From a checkpoint of a small transformer trained on Wikipedia.
Size: 9 layers, width 192, 2 heads of 96, vocabulary 1014, 5.04M parameters.
Architecture: RMSNorm before each block, rotary positions, biases on query, key and value, normalized queries and keys, local attention windows, value residuals, capped logits.
Training: a variant of Muon for these matrices, 149M tokens, 9095 steps.
Each number is 500 + 25 x the weight over its row's rms, rounded and kept within 0 to 999. Layers, rows and columns count from 0. Numbers have three digits each. The size before them is the row's rms in percent of the matrix's.

# layer 3 MLP up, 640x192, rms 0.0784, rows 151-364, columns 64-127
096:507531475526499531476506513542495522481473538502486478484531477497526477497506503543533530529508477488478489486498509539529481461503506529513538553439481510493490495480481544506453538509486486
093:496537521493532503484494513505475505487478504523515505492515496508504519548484448530522483502487473516451512522489482502508524530477466485502536532560475487516467482494498554494499498535461484
103:479488493530485481505489490516512551501495500504494470492512511503556495520524521491530537542486536489483492488469497463494457476507505528530554478498507480482458498505503501475514488494502444
101:504520455454488466528519523494501530469445496479491490487472490499500534531499506501496448525470508543472478525528495503495521494492531480522508488496453520514504427502509504512535454502537511
095:491495503495552542539534481492525498531490486485483535495450540488503481485485484503539498474558530523444510509500457522511481541481465503489466532472547497484533535559513494497493447457501519
101:471532513497480505515469529494509502514553510475490512474537507482517517530461483525494492536518495489502492508505496457503468452508495485472519515523509499467529504523479452527481487510496483
100:510485540539481519491511535506530479458499473487481524502464439508520526502486554475490498518518488519495475494515502500502507519538513521543494488481476478473474526504507512555492474493569493
105:528472540514506518527451542482463520500535522524498490515437474516546542540524507493478516539521490487530495522534490524520505524458450529517491465490504464462502506543478495514498516500495506
100:478538495533492492519508501471483478525515495520509473448560495502474473495517501481487500458504512480561476566488482485484506456505515511495553481445518489497459527500484538468517497488510490
100:501483510509503503478509468494531521488505510453498462523507534480505500496533506514511488468480504478471494486532499497534485499487533484538559526545494541523489523489478538507508533461454489
082:461461514528456511482493534502516470515467513494439507516476528551537559553507510537535527525501501463492468505528512513537513486479540519487497508529553549512506477463540511486479495498517484
103:472506492557513496517554456517489514473459541493496490529506480495526476479553514516445548536524474498447496485505528521494510513527509510530493499537498512474493483513498488493471487537481505
099:507531523477487526491508527495513475536543525465508533522495458536526487475498512515481483472485505488454483528505511432515494548531486498530563523524521540536468483453485525496490522513499540
100:522501526539513521505512548486518469446489525445491522503526463499474511437572496490535518499497490509477497544515469483514440516496540477497512509522486533508544490511490480481527527517481484
099:487506558494509520477474495512476487511515526490506516507507470511495538447508516527512514497521476535483459496545507474486483509493466497478483472459463496469469493465521517481479471491484502
101:479511527519547542473512530520490504474484553449538556511516433488507517523497492494478490456473506454505483525490477539475494529506525506476517481507499511495513504475539499477490490504466495
096:524499499527493497483507514456519500497534502523509515499479513533501482497510477439439492532484470499502470512500484484520472514495503432501502499447484482459492476487517473495505489462518492
096:537476488441500533475501488514461475533560472454515508489494460505485489501537477506480465515526502471514482487480518544538522490516509491499478497486494502506467497493514447515544541470459515
096:447468447509504521486461520474487514508539516497500524524515531518518499479501453512473511494499512548526456538512496469523527432505480507465513525479511489464486512531480500480464523501491465
095:528466493501473488503532547502483492488474535540506492486529492507502557458503480525480527454458527506522516517473479492557541480423529458488527479525470483473517503535530544515482521496527473
106:508501502455510509461482495478493510522448560489516495478517476499502488523509521492539511483494504505512512488497472498472468505522560501501510471473464496523495502464538510505451455466496483
099:499517442497500453501503513531505548529514457512471544502461511504537463500472505524463512514507489481460518519451496460531495520522500499467493484533477488519486520506494506454486473519477516
100:441507485499497480489480498482504504508513482525473505465476499515514485566496502504519549474504515528444497523487501526462488501464491514460448487476471511518518512505496496572538498527483492
102:520538521513498494474489526504463473528527464575523487481531537480467473464523467504516473496532512488461472479466531478511535467493521503471476532530442514514505485496490494503524483522466519
098:503524534510489458449507450510487494536509521452524525501520468494508476501517519471483510508525478503476507494488519468477442499510477483467513511503519544467444482520487542500542509499513512
099:525535535469469508571513463538492508471525509474505469488491454463470521491529496515494498471530519524484509474507497531529504505479510523458501521495486479509534497558496480568500568511503497
103:510532496522496508538533455498503486524521549535489536477514447498472482510549520497532501532517467547555501500482446514504488497484537492513476485526492514522551488502511519496484482483519502
096:482464459464546492515508481514533538491529495513497475484519535471518480510521478526500535484482501538535483532527471500497486501554515462486488519498509507476541484446510524498532549490517515
094:497470495520501447478536511473490486465537492473499529452523453459467515515493521499502537546512495505528540520498513513536490527517518511496498510513472500472552490500500502475495502542472537
092:480466489515501466484465484491500524542448533530504454469470545497483522533472531507501481532472474434470466487522523513536519505491480469518497478543479503497534489502477501538510468527519543
095:533477488521496499508508495494472447500531484469459498464511503490537503494428527537546497508531466525480508485485527498561525457478518516541498502559495529517506509497500526504526516483503506
104:548527513482513494485514536518495479517504488483508485505532485506485526452469484456491520479472469500521511495523543470518494449481516483497485518503506477543474515514502481475514512518474488
095:497514521518466488508545506506482473517496518509507500494520513516500494486511492488528516502555462509507451530490489505514494467520501456454532498516514514540477482463529495521514477560497505
088:538490500501460493511410469475458505524517509511499484476481537538481510481542516527533517478481502507505517474477529476511516504488503488515563511495510516469476519514475504487523469494482429
101:490469522482505470516502523522530463484484536507486480479514539441498445469523468474490524509526441526493477467505494523526517518503509492506546485471511508516495462490524506507499499500490487
095:489484530445463476482483485520471530521491515520496482505513503494480475537490520498512525473515474485475509553500511499561519486528489526489489536524520514466497553434491507478491518508502460
089:461531477506504528501470515486472500514469498521460530491482512547465465504476466519499469546443533482494529476524478498500501480477526456504479493483477489490444512522501521495501485516491532
096:496502476527513462498491470528480480552514489531482480522511479522491483447479497519473466504507497494583506525475507484506506502496476511492486491518531483499514485534463481515504475508501508
098:453480485450494536483512488545527475501510491495526476526472508513556455478495542514513491527497514496511472490496515519485502535523471492504522547494517501524460538487551533488498529501503540
096:510496465478507495495533502504462473511512497540505453535462481488459496542488464493510503488452482499504497511475461494490471494505508516507454537480502534501478479531462486475502507533477493
104:462534524534483516524517501556493465505497485450497510472505515478467499534545536475503502527499514508531544509490517515489498565524485532568490490518505515472511474506493487496508490515486526
108:478489513497466450541494492494512495522493478499511501469507521478519504452443527510489497452477531518480515501568496502545483477491531512464498445513459534453486503498516542482478490545510468
099:505516520496530466457489475475477512525528503477516539507519522527523525521481526509448514497442456487452495459512490489523496484514494472464537472496547502522560528520523459506460556516452533
089:476553486479504527530497502467479498514460507524484479484468507483522488506464502497500465516496539561450522489427449543499536470522487486508529483498543488497478490497503518516521467485461475
097:459505503511552479519508518478537475485494497496501525495478466488522505499457478498507504500464491465481488463491509503488512515485523514491482532512492555471523526524500477540452515477502483
104:450507477494506471460511478493546518504473541471533545483540518501479503551498465477483428503519476485521480523489485461515453528476526519493487469516485496487545529531484514497554520465508480
109:531534537499485439491444490493499517518540498538525476482499464526538482458512474515502483494549523490512507560473508515510539485503502489494497528481489517498484520476467530489508528516499485
103:542423470474501524490486510512530513495485480459503482558504486503474548492499515507508451499501497501508511443463474483446504513494519524483486545530532481478493504519497514512441532492455493
103:525488478474509500465460456476534523513500476479530503537443510522463550528507496485494522498505491544513513473520496528473514511511511465446506532509513514499504528498492498487478475489544513
105:529517523508477518494509519512489455490550514493536446520486519524476466503489516484477480463533475521536504473467447493502500482492505476472483528464532492456491510550529481558530471512560522
103:507505473447519483513474471506494489500476472572505509508523492478467523532495534500514518493480558566519505489514510573508488492490508500471522559500476510495465507521479526480546505531499533
098:450538481506488466498531482488502508534470485511439490474484500530471536528500442484502480484486504497507479457483488534509500498460521551498511474494514464498554531508477514511500484482466505
095:517507475519551477562498502473493521477476476491478487546491439509498514503473583523489483504530510498479501489535499497542515450485465474503487489497518464530489535490472527475475556519516477
097:449526518516558507529494535536517451519485535502533479518525538466480485504481497485518494514527548489522501495491495473527495528490504522497463522484494520540489505457518523495537550546483470
092:490509471498505517469511493497493530488522496480490517473533458522503495510484506510516522552520527498512504480510461525501443468522501496482510488539480460460452537472517506503474508491525469
100:462518516513547542493480483469510473515503502504477508477527513548457518508505536549516502478504507440509524508505519462487496467478492510511490480509517451467503467521485521503453520504475526
111:508491541474529505430488532532494517480500521504476516458521464500466450493491483510490494505539508510497504482509524503485507467483526481507489502471490474484512470494467518545481515474497508
103:483491470509526448485522514476489488515523463522462491459468488488499491508510467507514505473537494508487463501497568504479524508519499447492495511497523490497536472457452513509509537503464472
093:532499505508519482468477503497503466527539491503520494518549493508460528469471520462494453513506491510488523498539518486451490483468548478515501491460501526487497492555406513521524456509458488
096:521529516474461523525495427472521498490486469510494520495463511468569508499515521489496526483502532540523517505512514526521465538506504485452485463476468496521523507541500497480514503509511514
102:516503536513527514516492507515484529518469480440476547539546514471521505487480507523480498530527483510489478531522504495538529507518502491459508521495514507499461503486509466520539507505455482
102:519495477517494508500489492495500491493490498543508502502496488526481542489490523467508546459515495497520551445484510485472550505554496522458493546472516559529518486516508501495504476482520482
093:512479559524508498527516532519497516523526449476497536509483535555516497496524492528496523520458507485498430515529447529463524538523521509481491491462495499509466534511507495499513494521500476
112:499514508518531521487508519518493502446470468447564528513523513488477503534516508486504542485498490484502481481436500503492443539541478520499508541466514503537468549509515532537534507473466494
104:467518462536544526545498518502503547521481534504468500486506492490536500536513533499508499505538528451487481487527483527495464494473482517525512476503476536527470465484482481495483492476487477
103:541510510529532545491513529481510531483480562474514516482526477498509466484467499478463525468477503512514473498491524528503484493567511515496480503441492489504558497499534498477532508481460476
087:476495489530515510463484533498515513480492459475505518539534508551498518475502477479489495529499469463462535481490514462514483535525467493501477489429487484474492497481506520503501553458478542
104:509529502523444512535470488446469490509483460519518475502551529516497492467456499463522486535506480505493500519507508544505525504508493460509505527499473512525449559470509487497499522484463542
101:495486490471477520486499521481519530494481490512481466481483497539504496464494482479489498501537484487463502484501544469491482505488537532492501546528496543485480501528528519464472512486521491
098:457442512548468506464492513510522503466494541535475518563512512492486488498499500464448451501503517541456486472475442485489484493483517523505502519495473496461505467511507516515517531537452520
107:505524473551523502462497483518495471482525472536516502489521481480472506460498489477510501515500492461489501498490481537472501520491532465489535553475489514474503506520509511488547514513488508
099:487468526510477492524492503551482511471462499493464481457508491486486554565511533507517495498508496472516494512557548531490511497502496511478497523482505537524492495500501497544495510450445506
100:498567476475453527512484549473495485446542500536511461500508509488509500506507492524530499500558500496526466514496493526474505443504507483527467493526460534487499530536529518494566472491484509
101:515541547472471510542497426491449539509496496528482479533464505482480470531525517518462548491517520487499519505506471489519468511453494494522492506512513481493509527488485517514520463478489477
101:539515523508497525510469492461528521568493472500518509511491504504510497516499487542495520541510536536518506485505506551550502483498485516541532492544503535475514496502547512465512494456477510
102:490473522481483495475470519521498459509507487535470519524484521499489487459516494478531515466471523573487534530502521506531535516504532573495556492494522565509483487520528486542487507474531481
090:488481477536474495442533493527523484486489472468505484463529534473499481447536503517517498458503494482498518536523500507473497543550501515508480538453519484518440514525480480497462521534514489
095:527454493497502440542519475448494486494500468457483520475487540468467480483517560519508503509451483504531499492494491467484541517503470493472476520508485496514478497469489483528460476492489498
099:481462497498505540499483496469457512500513477489486522528458502500524496471475541459514451517503526507464533515480523515482535493497466525506493485515507459513477514500493508483451462469477494
099:523500489522499494532496514482481511508433491518512502463471459525457498487529536514501516549486507507496492542521450479538441494461500515502518515490515482521542472513547480499472493514485543
092:530517523501500527468510521478510485495466514495544455504508540533505462511486532492528493515509460485515533493545494500469508541544479500498494529490472479487476464527522532523551465491544489
104:494505520508474503525528454450488482492489544477531479483542524524551507514471533477466499475474511475485480526513466509440501453520496510533483494487518495486486460523516472503498473474513475
091:529482459492499502521512543458493518458477454551515542540465467522487476506500533487483513522483451505491490496511501517527480503509466494491520477492463521497490540525486461446521509517487513
102:516502511517521512553442499504477503521528517537497459482460483520501561532482536543505527482451457514481481529473513491498499488513494483521426482521514503527466518509489508531484505540502477
100:507510510482481504529491454494484512476481504501498542493474504509500516458518507495537531482538550478488483480480485479528472497499560475505511428505512521511501486497537476474506469504523488
101:511515454512594520492460511518484476496539498513504479492525501511500540508486479480545524509482484526489514512477482487510496523508494528534501497512513458490505479500514543510535514497500458
099:446530466488522458504510499494492492507478448510504470478520539525466503523543535539502503487491520543537504517520519466504497488522507471502553516511513538495506485483495494478492489484482492
099:498513474532501488473495524493459492503484560467515504528518503495508519544483507529438499526513501505497522511502463548506485474459528499503451465444507473507507468489477456504486461517494523
099:461482529507540481497518496482459495434502502504464524486496484499513456520501488528507529498506498465482457508483514480484494543514524548507490519501526508525486477515518472484500523451484518
101:529527496495463490499509512526483496491474517468481484543538489473497541500484484529508495529501521506532505520496467472460488525513546511482506529528519445510535544482523483464514489500539521
101:499474468495519472498510473527523519462535488469540524505478470505530499497528498510462492514472491514519525567532476545516508507528532479521518460512489467477535486499567486515484495512463485
099:502432492465512485477487499512522456493482492484507503495471478492459493492490484556478532468514524501512511503489493519496544498481478490486467485469510488483462514486505522510488498503492492
095:526504499500476536556471502519510494509442519494543479533454490496500513517441498512540497450487543517480504529493483518502490503488522479520494506482533542520536480514506497502475536553510497
102:459507535504458527494497541483481476470468528532482509521500507506503490524487468491456462493508499521529507533500474516489476508478485495473487497544518477486480479460496505475492487508483435
102:519486481516524509509470517556526452502474500529525497500497550528492500482510491499468517510499536499554534511510546520517480506528557456528494511478461512494505475519516489539540529533482547
102:494489502473474512512502536482459508533510516531542502493476494523494478544493511493466448479529456488502551510457484537490487501470487471456506483539529481509551463544525536531523505536484512
107:508535476501536485550557516510489492473510520509512488523550522470503507499512524509536504476478532525512445464493581537488517490511463510516477463500502506498473498506542488505459509467482477
101:476511523520521464504537503488486545470463481472505471513523449499491492470503516492479529517485511536427497497558523525450496516513466483471457521501498531498508476470551479519466475494472490
100:538546518500448464493513467502483521506517451476491477503537485507495498497524450445483488494535512503465496493517521464490506494514535479538487523473464522516504489496491500495486471477533485
103:470490489503511504440517534516522483521540476500483477496480499540532482531482479531517470529499479576487523500501487525523476517520481490457515475487476471520515505496498474485503499477532477
098:510506505476542490499497514487492508458520502483488488492554486460499483449521470525478510503546509539528498479528534475497471499510483487507464500568528494555504511520477526499481499522513534
100:528487492465537490522508547545513535499506556461503501514519474507514467488473483468483518508496499523476531523498493473495477539521484493500490478508502532467538424503495488525488528530489476
103:461476515484473524519484519500467493473460495484504485430474480545484505525487486505481483494500483573461501472490531475475561516504522522502488468439465522483510473479470491526528490504458500
092:502492577524478526483494478501529531485453524489481493469518526474465546506505504523540547537440520511514498500515487504517461502513507476540489496449503503526449531495484543522462533513492512
094:492473478519492528497495466519483500473543509498522454528470524497476529526529494498490520491525540535464504511510473567531492486511510524498502489555490510478547505456504506522487481523516499
097:496506486572525511531499520497505493515504474564541485548542462496515489489476470510509499493536488512485496467508466497527483523516441504543483481517462499472518504500542459516502476506530527
100:533475528505523506493535514488530537503452486506477495461474456494485521502529496509493510523472513455506515512519472481435485502498479500495510449504451500511461479430527499530526500475493508
101:506506492496495523532465484480500508497532509459513494505524493499546491519489485474491500479533533514443482540456481489521476495488483523542468499491469451493465501504504511528541475478527492
104:489485462509481514502497524438535477491500458499482489520519465499521501548475455495522495521511524465527534527533514534520531502540517475479488508529482498452508517443508471490504454506501503
110:505454500505523499496499516501490527505498546523520516501474522555530467518511480531486528466499516477492487517499462445481561495489487485534538489498489514502492459532537495484468497482531503
108:479488500489555501499499497514498512523535498512516485460460477518480476493476497527491492578521542469493460488509488513484487525486537519535504503498474512500509490480510481510512504470483550
102:514528507524494513494552469492494511478490493522519490544509485487475487505502536499514508499514548496520519526460492496522518455563494491525517494494540498495473542518467443441508508544502493
097:478475481490540517529465477500493515479452494467474541488465505490466482475539501485480516495531495447486516484531516506495501491453532539486581490459522479509527520502494479508501492510506457
098:524468502516498508515515490506464485474459492453494514495458522512520510506530508451545516511513522495531493503474483450528508487496490463500491520516501491464541506502522493474514477517484531
105:527499511538485467508502501505471510499504483514520505503501498472501504537491498489508478489457487547554522466481517524537494543493512524473505461492506421518491521470506484526501488534539522
094:531529528463506548513537521472488497499498512443520465504499486505561486499489506475526481489488528546485451534483526531512478508508501479517499533506509509509488459486536471510508463492495489
097:468489529491485516560481497482489519536466523514496540487523525498491511518479462539471526539493486478485459537532477480506545490466495483505508471447544545538474541497480507493483477516486506
098:482486514482497486497444504519529539457508490500503495523518535522516471464520505477538484491491480464507516492483496527458517498456487513458519489512491499530518494485477467494507509540483524
096:491484523528547532500506477495506458504492482511482518545492503495512493462499516540479518563478481515510477479477519528485481492454463469482529504500504481491496541514445523440508504522458517
105:471517440495461509507478516492486532497487531510531504494545508467514552453513519531481517487460522488531552472499469514503519520474533460490517489511499534451508471466490493479464490507518523
103:547491488506508465489486524512528516454476502501518500531523515514508481471539557539507533441488522503546525516492527520495516457495526497506502477493503514486468497500504490474510532475483485
106:492486490470524487487514533528484539451484470459468541501484526491491515503532500522538474492520510496462522560489522466522479487494505509511538488492510532481517472476507471518494492489477504
111:480503508495497486506490505492515434495509489522478522500510470543450492489494482501438493523491444469503508499485506491433463483503515484499526483475489465506471473466504507503478514523486535
104:486472453499484544511474524523531533521517503497522518471507441510517485497508479450522507487470435486485506484510466482526522531518521461487505566498516482497466495499472526470519493525499489
098:503485515485514526445451493475480541505500492537462499456517562438490485522522516481507519479528503474480463471498539484481525518494539546500502470503455508496491503484499526476480519501506523
106:481462497509527498491506556492515481534497459514478510463499472539498507466482461497495514504514483507498506523457487518499472526501512516524507482493525473476492461467519511521510494480494453
099:522493541480526540450490537567510489498504539468498485452501491457569486498488451535487468513484468518455541499484506480540468481477501541475514494504490503520509474493554524511489485451463483
099:487521518534496494522496543502471535479496472518510477478520486475523524497460508510522545469477502523490515487472506542491492475518491537487470485469564506490449517551522455531506491529517553
095:503450503505504512532490501520482531488463482475492524510533463456526493496512473504510496491513493486529462501478511513522486500489489449478524486538453524517511483507468447511525503545534472
100:491459499537502545504532496480513503539507558481500487490510503475508555530477457541473517489521467526526523525494496492506509538460489527514500484488500475502487488508511465486465522463484496
097:447466509532489532523502506530466466493454493510471477520462570491512517476504531531534484536497473483478469506506493489480492508497510520519514478482512510514488489533528479503495446503448502
096:522505480509474476516497498486461504486507510515457477463479520556532530512558548519442466487505530489459495524542523515527570528457498463524457484525491477539489491524498492482537529475515519
106:494520501491441508529539501540526521520438495480489519474554495502476506481499493485498493525514479480520500462468466512536498487515455519544539553542492533502497502492533508523468545527525485
105:495494506486510517500445531497533441524496476485488496512504539499499524475547502506463523537485509527496509492528492494521477459495496561511506476500505551489526514503481476494524552504512561
107:478548468529508489521491536516561496545463484527495511495507489473446507474529513511514534474512540529506527504511479466462535485517544526518490522518492502500510493515509497506520541524470484
105:470490542485481500497534495519490512514490490496497502451502447512484521487467487543499560482487474524485482516536472533470499487522516524498501523462505501481508488515514487544472460505469523
086:490526488483508493506498505481472561483534524523512511507503522478474524480550521512548478478500472500518484463504546495540470509490503510507485499505517528549477474499525515527517510489503535
103:507500515523491549480492499495535524489478463443511509491492465484490510519494537536474494503491525507508485522482479494525527506522452513491488538463478492496504445475477481489498453526489466
092:526505531487501485493489471484508485510502480473506481491470508516490453489533483481488499440436486527454512483525515472525512555518525508483545467482518524526505530500495499459525544507517471
100:491564465506523479492479499479524498463519485517476511477480497559556492468510529498522507470481459475520523483501481516483516497555498472501498505529531486522510526524528498542495507475543518
103:519469539529514508535460502519477494476476443490506503505542507525500525475486495502518456532502494464527499488525487482498535473544507537516504521524450496474483502517517517519454486443504518
101:508473487512536462470477498485483458501490472525506534488482446551521486470484528557480479557494487498518520523471484472525434481478510500514515488499489478452472528497524561497532484501529516
099:530513506487504481501466486526473454532479476499509496571470510476510556496493469496517480465590547505496523578517519546491494510479525505501510486474508474493494486507511529466508525531489502
099:537445542500507529452560548541535503526549490524474497461497489509521474503509513489464453512498548480554484476532502509492522508446486514513464514525478490533488511511483477498502469535513511
099:500475483486522523455547549494459490522554520509529469513529541515482498518484519480461531498466479505450508505539480450487497547523448516526558533555533518501486495490512494530506502494499508
096:498520479513508507499524517473484466515504507512499520499441533466499465488446514501519516499503434500482477502477441507485506490493504543479503520509489504524504489507456557458515462593503461
095:458513481522510500481500520510497472430483512513490500459499494500488498473473489506476516551505497512480500523549530487496473502486525505487511539489520498536528452494519484480487493450550477
095:492479505487477495527544543486476522479477555535496455521529477498498488509487492529490519488506536494455522496513508540489516523485537451483526546527506533505498502509521542534508484488518543
096:505475475512527495513472470512491474510530477514486530453503514493502509505511518438513452493481509470522492504510492516552514511520539503544514488501492469499511495486481493494503545515508531
101:528451478466494480492491483519520523500505499541541461519520474442526509523501477500494503490500510505537465514491537502507534472482527517504530530498509491484527522502498490528527498431476504
090:553510512503533488449466477500507506530481501570509502516500545501516533537416521536514479521460513520539493505465510490493535530479526526510495494538548523461512527485538538484469496493494512
100:471506453496548481479528506472506496474526531473477516514516464469490525564498497511533500503470517483484508503517502514530514522537499468503479465486528499468479512489524468506452553479448504
094:520510464487508527473484467487523515472522556508496522512500487524474479496452470518491499498501458492524507477463500515471484490459490535478474508459486483485533524492523460528462460466564488
098:483517510503492532495539510471560497543548505531502544489522488489523542481524492496482526493489506475466470479513508485518511496521537502472515505466465490512494528469439543451465517465504499
112:485501523508494467507472480524523469516521455494495501498489476512487498507477528477476516496511507474565498480492466497510480522509528477474496482479465463493464472530530502443485506492473529
099:526452480510518518524508509490541495517524524505482475506457477505474483460560490477534463520461481494494497557443537489506521504523492534494518492516501486504526504494519465490512448516499513
105:468463482499502460511495480538507516524499518447484481475511471492523513497477526491510504481523532527508503523514477553505473474485506502504507545483534485508476481480498517529502464477509477
098:476487477500559530503509493498515519478551520479480506497553506512505553518522476498518527484487518531492454509419475484516489464491479490491548511500538461546464478500552480472531527462532499
100:510532500505461491553507477502437465497486495508499495490460523484482496479551504561464546528501515492491517508479493525502475539514472465466495477491422489525490465505502539501494441485528493
102:518469477506509500481517451511537481548515491515505513472525523475490491500488531522528508483568484551494467546489470499491497480499516478478494486488511454500491538487492535474499505489516531
102:490509494517451525513507482464540508482479530511442477513546496473476506500447501516505553457480531503490488504522536502493468490484502539506469530532481482492544524495494521479542498446570480
100:451505512517489497498508488489526477471545461520481490519482465514478516521507509528449454484471496459491510511528505519521479482487440511465506484523520457511472509475465496468461502484511526
105:481467481499494492540505478459489490532476509531534519508465500474548470469479502530496497474530495468506476525483500469477511497519516535511520483523474501486463464519474472541470487513520488
107:498489486504473498497472466517490501478481524458508493462500519505491517457510498507475483506481505550462502467516468515492483493443496506480484491526478495515484523486472482508491597524503493
104:480518492506512496465502505457511496513469524434479531491503514477475481546537498529545527492487550497519498467509480534460523459508465522552508494513504461520508526531465475460508537462517483
101:493488523542508502488538488520483478468456496509528524504553485512524524506513532488509516544528423484521502541474496514453529508530499433517504478512496493528507512487552552497494518493496507
116:489523481505520435508490498500479501514516488463492460490468513503464522550484465493508511509456501464492526546518503497474485478496540485488491465526503480493490459523499530431482516538476482
113:490513522515511507496439495502469487502488472481488503525482508461512553510483526500515448510490516496506492482503461494468507485497448505482519521506498538477494480456469512495505488497494462
086:507513504537507517520482535498529475512493474549518533475491530516470500546441485470504459506481528477514477498459512491475490500527488522463493495509516484512509549510481494506480505519492541
100:463533519505503500488512471511463520467492489515541507516516543490505528469486534496495462458500486493469535506519525498465421503501474476491544498502498510443487479557531470468511465503509524
105:492459498514468483507475477543585467528480541537504499516459509509488535526512447497461511520537502515497518513521489480468513484498525544452550475494463483519492473496494490437470457535486538
094:542489507507491480470488466500500529448524491540519502473502470511480509545504469498506537535516509487512445468489471523484478512537534533491499494518522460482488462475505491529504516493523484
101:481479499496517535428498513461506505515484498499485524493511522455522530511486514499535517469495476486491514529474500495513508541506489490457509495517496509490491515541509511499471485455495522
103:480489529492497467463478502515546546515510485567483486521494509514458514447511511524474510502515490442489570505510483511496540539457473483508506518512537555480447496505507509442468484482484500
097:510549483528485498524499552495525509523524519524536475494475479516520524496513488509509484485553490531516508487480496467541503500522451515510466496463492416497467456480466492563515515517501517
093:518529493478498487501488532502511562505516488534520489478450473522528519487491497472491516547530488460496496500483480516534499493529477523497491485489550530527500526513510498500466475530476507
097:508521479478486527541519489470456467481540475511490493471505524457488491507475503514496510472489523495467493476510535464514512501512509553451491506464502480495479478452494474484471556449479532
100:492511499513464531468479499498507549506465503504504445461488518474469478529480504525491500533462485496497475490493468496510486479526472509487463515495520526522478513482535502476472505513454505
099:546504504515482515519510498545557473493518528494498457491560519459477444480525488473524483533503480423487511472501505499474519505516541514475513518454510457460489504468518525517498523509499489
101:512470483513477518496487472492534552529474460530505483481508511483467492472484471526479495509463525495529518472514500557514503494494475485466507507502503508515492503489519488472489512473484500
098:503519512478484470533522479541480507502504498469478499480467502537479474461517475499506476508498509499488488517519454488482473486449477467494530495496523526534486456491444459550507517501505497
096:533549496482462529478509541477488505496517497511491480503483523506484501514499499517498486501497540464533530509467516508532530463530476515551522505493491546471514550504472490473499471479499490
100:513530535493505490463462535555502460554536508474511495531523486484526504514486524513492511481493520509470497486475515451535520529516501483489498566515469477490523460505532484500479507500471495
106:489502510512510519503500473534511498538513478510544522498523564478491510538488475503466533507521519537557517543493473518528506522534497501498498530525553516471505504512546514491535504540500478
098:508510472484549496458497503483485464509522461542500472459529503483512490510464472502488500529513509459505500493445515457483533482532484534492501483566495500506491485526451470532522499478493542
096:534481500481521454501521499467502473506464463496510497483450538542515503472485526547511497496473464467511524480501484472511541490497513524512495505482515501527504525488553500496466506509545471
101:480472497502517493499497451474481442437501478503528460503456482523498496487551515494466524481496512506484510505494483487510492436513536510510489505485461472516448505493503474531475552483497487
092:465519480495443526519525557491470430510488460467483481487455519499497503471469432496523504526479496445495504490506495511524482490521489539508495544499510462511495525514516511477507525544523476
111:514474477489493473505491500499510503520502499486504500511492493471495499535502469482513477487525530483502519524522510478506471562518456491516495531501538497464490529513532496528546510486512539
106:510459538498552497488465498497514489500520520498479515503511505559535508505470518516472484505497525504467532485444491519504516483529535496519480484519476505516481539509513493524479499505467529
102:514500526480470521524470521521501507523483513498506491487518548532559439523526482465544483537533482510524499494525470480488501491506469539498466497456472493494498482489449548521491535524495478
097:528522481515524526507480512480508448572547477542473490507507546497527536523502526470512475509500539489491510502506486529514524446458487476508519516489521516505544492502502524496451532509487538
113:465491513502447509493526490521531497472511519500500525507484460510529500479537476502506500497531476515450504467495472461495506462524464516486538529455487503520496494485492524528533473462485479
108:524502453476456502546492499556528537494464510542524503511503534543485469500452488484485490535534488521493526535516523496505492486464448496520484513488490554456528499498543510493480481470487492
103:518498530544449504503521531518471476489440472510523443529513477524440495530518522515506478486516496494506531498507469477489525514495454489448536507509455490527510457533458482502498512495517530
109:490508552503492511488500488485487494508535492479494529495516451544539468496521471514474501475471464537525476535486499508520521509506510478534473506476534467520545443507492452506466496485488485
105:515479523451496501496500459523481482483596578485455516469488473528454512466504554499521538522489478520494503511548538509522516512467523478537501514486516455496489489506487491490474471528525510
096:485522456494569502480481500464471477477511496526518474543496498490489447467529512517512512519508542548524518498497523547507511483477517503491475465504523495523499521474495488436487517533490573
098:510486498548530533485527505505516495480516466516529535492539517511534476512496526533478488547503495529501503445469481476478475526473471533517496494463474524493522487481558504503471510468498470
098:572465523516504481485488474499549520473536514505506541511492515505509490495500473522522514522480502493491477485483485512498478446536557529511528538481485525481505484504512487512479495513504506
097:508535530522493483494479547491525518479464482482521492529524490506550493495517499489518510466494469465538554510543490470486521509483441493510486538525464523522519472521516493461524492534488473
105:509506501504466526533512482508479508483470537483523517508471484457543466544494505516534469469553496485475494549547462516515502514512540504452499509482497482454537489469494492591526502496502475
096:548437463506524540472471512486543487486517515518511490515508500422492507475494501512489483505539498524531495504493505498497522489501513499534505498492503520500505473475546469498539540513486534
103:486476524494459489488482559529442511552489524474496475541476499490489447461463494524521512490517456537547499455464478473468536503552466469467464504490486516512531533510484491465500512510496479
099:496481544463525518481512495508477453524512520513457522511506474521512504477515492503509485533504494505494515501517489499528520487467559507492524472464464499474468472507490503499507482526472487
098:494502473467519474465470521510490469484514540511485537521510508576468551512492468467456424489494470470513531516462514504442513515476501508515469499475466468495521501486485479517501468530523495
100:506457446497515566509453508477498529526512546481519447501521510467518544462495486481508487492511451515490499518491488473462517495508483505525491486519508501520493481496507516483514480479508506
100:484512514520489503527494511481539536472517511532525501497467507505522486474483515535566537532512485518467486521520474547459439464500455475523507512512516449483492504505534492513575500524498494
094:511515504460460536528504501521505465510516541479503488528558515513521489463528474493470478554477505482524550519511450460514517489465525510529510529516511530541487450513525506496517513513462473
106:520472490495537530466489513506494505474489483534506491474494509466503552471482509509485486491470445463487470491469495508441508525489468514469526528493465517534490483530548512544469495471493493
089:546475502516511535478516556476504501487486496520550479471529510514504461485450514507494465481448517467490509476503487518525450496547467475483477515535521502471558502520526540561545472503512506
105:494496527490497490478459503484539524477540465518492493501477546476472495476501509541531447532514520480493503500471508533483516538534500482484511470453506525524471482525537510493474481524499461
093:496457540484500512483516498485512520483510499509534516525558523505537466513509533538499508503483524512544543497517522481497473547478500485505473521515516454528491491498520524494496481500517451
102:508476530460436518508532521550506466522502483447523514515534477527505473555457538493481504442477526488507534501534509494476465476543483526481468556527508529485529506456514491495487498497482444